Weights of a small GPT-style language model, trained from scratch on English Wikipedia.
Size: 2 heads of 64, vocabulary 2048, 2.71M parameters.
Architecture: LayerNorm before each block, learned positions, biases, tied embeddings, capped logits.
Each number is 128 + 32 x the weight over its row's rms, rounded and kept within 0 to 255. Layers, rows and columns count from 0. Numbers have three digits each. The size before them is the row's rms in percent of the matrix's.

# up: layer 4 MLP up, 512x128, rms 0.185, rows 489-499, columns 0-127
# down: layer 4 MLP down (transposed), 512x128, rms 0.165, rows 489-498, columns 0-127
up489 102:140069125138093135102116130179147180069085099124094095126156123102158128095118127122121092114194136232101189163096109141130084153096125149166161104075122126100173100145183105142054157088146106155087117169112141156130127153129170095152150117117109121136194108130117191133173121168109152160099102153161112059095106129131175089146174119100097140167132096073161109124083097144152143087097
down489 106:127145072077120130151120153125131162089116132172123036126144147137094123116179115141060168143185207149116154122151093191137162114104135131139088068088106118133119083114136082102155145163115135134140052167085131090145144126094139137118187101162146097131169148109133124125131094161165111170081181155116111163124120174179200145149050136137135149105134135114140123095114111088153217121131
up490 104:119154142105121193083152150117110127084136136113115157070110099103130074107107151099099133073222144094143117108125142172168094082126179146078144094151186170070172096126125123108122112147083082108205139089187087133097159119110171082169176091107134113169169070111092131077124102123139165081136105157165069127157169140130171175157111131101105091121127137128135101126151109139150161127166
down490 101:146152103178114153138182079122124111086165139129113137100062137131134184144082072186214112067129084060105087125105117178074181160107143104094105130144064123116164142060142112137091146123143140132130126137087096097093156171146083130066128146113166182143103080125141127092150171131172114161151152115098119109068166161094132120127149150151166116137095148140187144070132118132114084121138
up491 092:121167151106166065126097141145115063141147136126116149106134082191077100122114106152090109073159089125185137153155157169128101110115111192153092142143144148142151068098165156134075114092099105198124133097177084114083115172123130162147126118133129109137144080147118140129122124144103091128174113098193138108120145145124155126073210173208117125101158160069171108137062105115081151084155
down491 091:100171147134161123111118138149216148122138113126157036162155141141077155100102094180086165123156089129111101143113167137108127151104146096132128125118161161169140171108093089127139162183163098129008125118096134146164101114144112160156096147084107188149050149149165133141142129176202129177077167114119127072137114129132115136060156111123140153114098135117141103189112106094136123098142
up492 102:167144182175069161091131153110158095157143122110070150136070152141099166113120105097108107172111119199113109109129093171148054150123109103154041114115134164073110138117103144117137136134084132129094102166117124154179112101134112120130150129186138062217110187155140103114159189128105137140147154121095143166183084101169138157120106141139108161149146064157127120151060176113107115101099
down492 093:102124087114095103137144073111166108142102198107068157129118119164162137045132169086124127155116132089192095199116077134103155121079152115129102123152133065116115147144151140111088152140125164196147093147075091146167092117144110106122129068110060195156112088149136131069123139143123143112149110142169175162117066100083124105089166148137159123123180152125173095088136121147094091079126
up493 094:075110092161106137101154155175121156101126087175167134112184138144152080089069132185130112135155153145087160146094110111126108124176124152118100107136101129078101139100168118170132064070135130140084137118112083093149165162136069153107062145123190142183190095075147071134127170095146131103193111136091060133141094137184151106161136121097121101146144133074102146090114136063134148100120
down493 099:172122134088165108082166132140172077132112097166153147101107118121157154088131168134167146159120175167104107127136132120123106124153164187121147139153108142096090107176136109123110165171076132148196199120106094109136093125111164184144111163073217113129155107079187095168109178129165111121094091187144119116146169136128162093072128105117063106188095193113091121124112127083114167135156
up494 097:151165165102136115080141164070133093183100163126092081113100158144095087110109142124133140108172167164093097084109124134192102207175177057142157078119139084090132141132145122118191155145185111131097092110116071141156110139146147148155162142107119085143162087095128093135094140124120125133162162165140116136202118114154136127146170097150117130123212194087191114059139152152107124126122
down494 085:157110150181068153149104090192155131071087116092173143138153118141120143056107091104169136147203131066143179121157068155087163091131074123121117100066083173140146120100142118128057132165157118115111146127069079132074085056134157150106142155133107129140117063143097147089106114149157079138098104132165184137087134146116156140146116192137142125129122126117152137092117110080123133108085
up495 094:162088171156166119156142145164150108145116059135155093109133186129137076061154105177084133129146189108045128122118104156076154149178113113100136078113128105093188144174140117135098125144137130127125152096070144117139125155178193164149135197144137168156123151144111103113060185166162123107158074131172073174080107112117171114088133114119130165082157162112110132122133154157121125075155
down495 091:135097142118134184076130146163077134127067125140184162189122131137156112149175121124127126137157125124107134117147135135131131071135126133152158163168070144140081147115125011169194072131082156127135138128154158166071103130093109118126157094121137135079101147113147159102176125189109069065107179167120083130145167117140125119095138114141138107108119110154102066106104123148127128117014
up496 102:108133207164136125137166100150060148152179083119146128148102115159093067177099085129171124111085104171135151145146145090137113129176074151152119106128143130106175160171097192103110133123153102071121090132163078156127106113131158123117138147116129184055149159184139088150124156061121118139123103185150098073077118145127190169071177131146106109120095134135164105103187131145072159132144
down496 101:128157113164108186144100142148130100153113086082140112161119097129097187134132090134161157071136118168098083173097086103092189141145154112203057142190097047135110170109121140155157121115102118153108140161148114133098118109163068169118105100145137093171146110181120095136133096140127153133155156116124026083125085145143103190095132123165140144121136109106182101054122142138112131075143
up497 095:113134131130138159100110100162110189123119100092117137098146170178208101099129164120123146127108126142137118070089083124147119062120128138119202132136035156121098163147133157111169145142197125124173122112125120121163107126120171214139133130051146090120136166129063141115123143107170080115200059101147103105104086192128082120125145150108096155094128112109132163109098145189118101154158
down497 097:160191128131110149137166086083162128102135135133071120128107129109141149138173189121147071082149123106153121108165112129143127151188127152108120089107156078170171132082039120112085173153151101157116157158117095121160096155127114176114160121157121102147104079175097096160107144119140164127119125127086169197103115043141158101141096138089082092123041168128130079116164152199102154101115
up498 093:082153145106065160167110091113087118109132157107152116150102137176142131095139092147022117058138138129153150137172144178121115066185164160131105158124119203121121159124154159128147135144137123163147126179109047170122137042134078186139169111117159074146124135078122113195136105137139126108096144134082113163124117112133125136145074129087134127157108075102104166100182154152145139080121
down498 091:132156079143155085189148170089170111133097154119150140164123165092167103120129093098153194181154154109154081141164128093131157193093151138135172125113105183112130144139118106128057140109071131124142041155138168124090111163091121112139132131110159128086107149107095100082153137131109094171131126050174075141120118113120102118161096049127121106114195207105169093169151092128128149121137
up499 093:166161151110106091099092169149089122142106107108066138121183115143137120058148105158137153122166128214134184170100108139139054063099150109206141098146109110116178091194077167081159153162138121131142076124063150109146131171120171107137132087152129129107122109119124124114131132114177133187138119133136152096120133086139091132134130167108129060132159100152090154132146181136076116207145